Part of a small language model's weights.
Size: 10 layers, width 832, MLP 1920 SwiGLU, 89.3M parameters.
Architecture: RMSNorm before each block, no biases in attention or MLP.
Training: a variant of Adam for these matrices, 907M tokens, 13837 steps.
Each number is 128 + 32 x the weight over its row's rms, rounded and kept within 0 to 255. Layers, rows and columns count from 0. Numbers have three digits each. The size before them is the row's rms in percent of the matrix's.

# layer 2 MLP gate, 1920x832, rms 0.0272, rows 1893-1919, columns 384-447
095:137162145127159184151145101143162125058130172076165112122149123121111103109101222176164123119068116133132058157109071135145077118155151106105121111157107067130101093108210102103175133214093118
103:153190152126154180125107060078122082195077127133093156127111098116141123038095103036146121149173149105132203134110082119147110116112089112100179105110135126197168153153101145117097109090152203
095:127118132195153133089127122162178180174093114204138159149112127112109113120127085095114137179165128126104158126160177135126081099126155127189060098095172105084131142187141149096126126151113218
103:126173119102202149124172100157164134099100125147029118098103134171134156156130129102124140160150190157112084084119000086085101127168159091194159163108180069157170138112123130145126124111109216
101:142162075108166103121119124154163100127161131111118118149064142150152161169148146127090092107109137150132071163083127149139151119116148166142098095128108179146108106082130143123159094174073180
096:127174133156147084115104157152149087156052125115132117139164127112119089072104127113188179115096161093109149132127095197074119111161084158122192149129117108091088143150122095117147107112122101
097:116131130145138132127163138103204124143087205214124133134163083131095120161082124120187123160105149142168135192137162158133092187084157132106194077093137087149127137174112124108133102165126157
099:096151148124130121120040136179102129151064143152095137107114131121147169090124138121123111092123161148141127160144151132123184052104187121136138110045144103104123100106155149185124108135120146
103:122152141186110103113148176124078114145096105093125100091103176135153167113159153141097080133132123073134172117173156208151122150081123151117171132126115141147083149140112198143134142085140143
100:093160187175137141084112150154151104136105134100091094117092125134136114167158090167063091093131113117141154147125101143080123122091174171163146175118087089081162088150102146129140102136127129
101:091129141174181080134111135108143116171075137124099124092143116140134184138205100157155104161132185090175140184076132103094140070095101140148157167114137240113112132186112181139147092167090130
101:111126152104123100169188111173087112166126097184153103156117185129158178156190154135082157148114136099114108090134148107154118137055097172166108187145179153173109156190142162101153116056068129
099:118164103107132160034169124146172149160115147159103176091127139133122149104139168137098189146128051118146127145122136111156135145097110128190110139094179120191124109111121145142134110136126170
096:093129158080108108182130073137104140090116154153156142140150107111103148080196142156145146113106163139125136151164051142061098127154073115113157104085079127145150146138161110127196132136157110
093:129121114109115149104125134115095148052075085092174155119166136119112075160102127189097173160162155119163105145101097088139155136080125098107137112139133139094108182105133186154169170148122147
098:085114142172184139117150180087100096160144138105154113123147117158155116168105107134095099135129137201118148111178116101097190093147114166101138151107142174180078085153184084183160108097180161
119:145132188096162095152125178147131067087128165103094080119115122137131139123119111172109123146142139127158184080197096199131110142104102170121136159123095177120112177134149191070125138097127104
110:147154137121114131152103103127154106103153199084181107100177111088082142160089101102084090115111153170102088117141121103112175081133118140122146188112095151144124130105109167172120098158163209
105:164097135157159087075108151114123115139131140148134151161144088120178118153070153114150194106097071104130137150151142133087122134123142137121128082148118114157150117173140120124174150139094100
103:118177149141120141064111105176163070121106101167159076094154119133115105140149127178094114095117189116153157157058044122118135118105074204123104154164145105171101156061123127169140143088135158
104:166144124086123193166162117128123116158074142106078159146135094085131156120141067129097091125134190131134105082158114095088133104092137116157176175117105106172104155178095139144210105105168155
098:118150086087106145077122154074094133123142184130147132153135089057129138193133141163180130111140162092127148150113147164097103110165134130170180144112168138120164117156173163121163154120064136
099:125153138143125077093196110106079133074129080176138137112174081130114145140057091130146139116101127087166151092187113095106126156093085126099164066189143068128127122109117103077167139122078188
097:146100103129124095087068111130127043077098095137112124128104110136063122180162118151035142128128139097085102128126066179115135187106149144148125096137140165122146141175101139155183140125124138
105:157103135105099107089113194121118123117096118095134118110080118167098107134168173171160150125154147154100122127048099168130135102144125093135140094155077111094154135117152122128165136129091127
098:127105097147163146100131135161121123163100162156152133159102122102198165109064097195175144057160163119109064143154152141128087114175124146176179114158089156137140122150141134139117148125122088
103:104087168125138114173129099162178119142054164193111152167131085115075189097160095115148151126087125147127109102120141127160147108128085131131120087084109112081140061187084140091126087123161179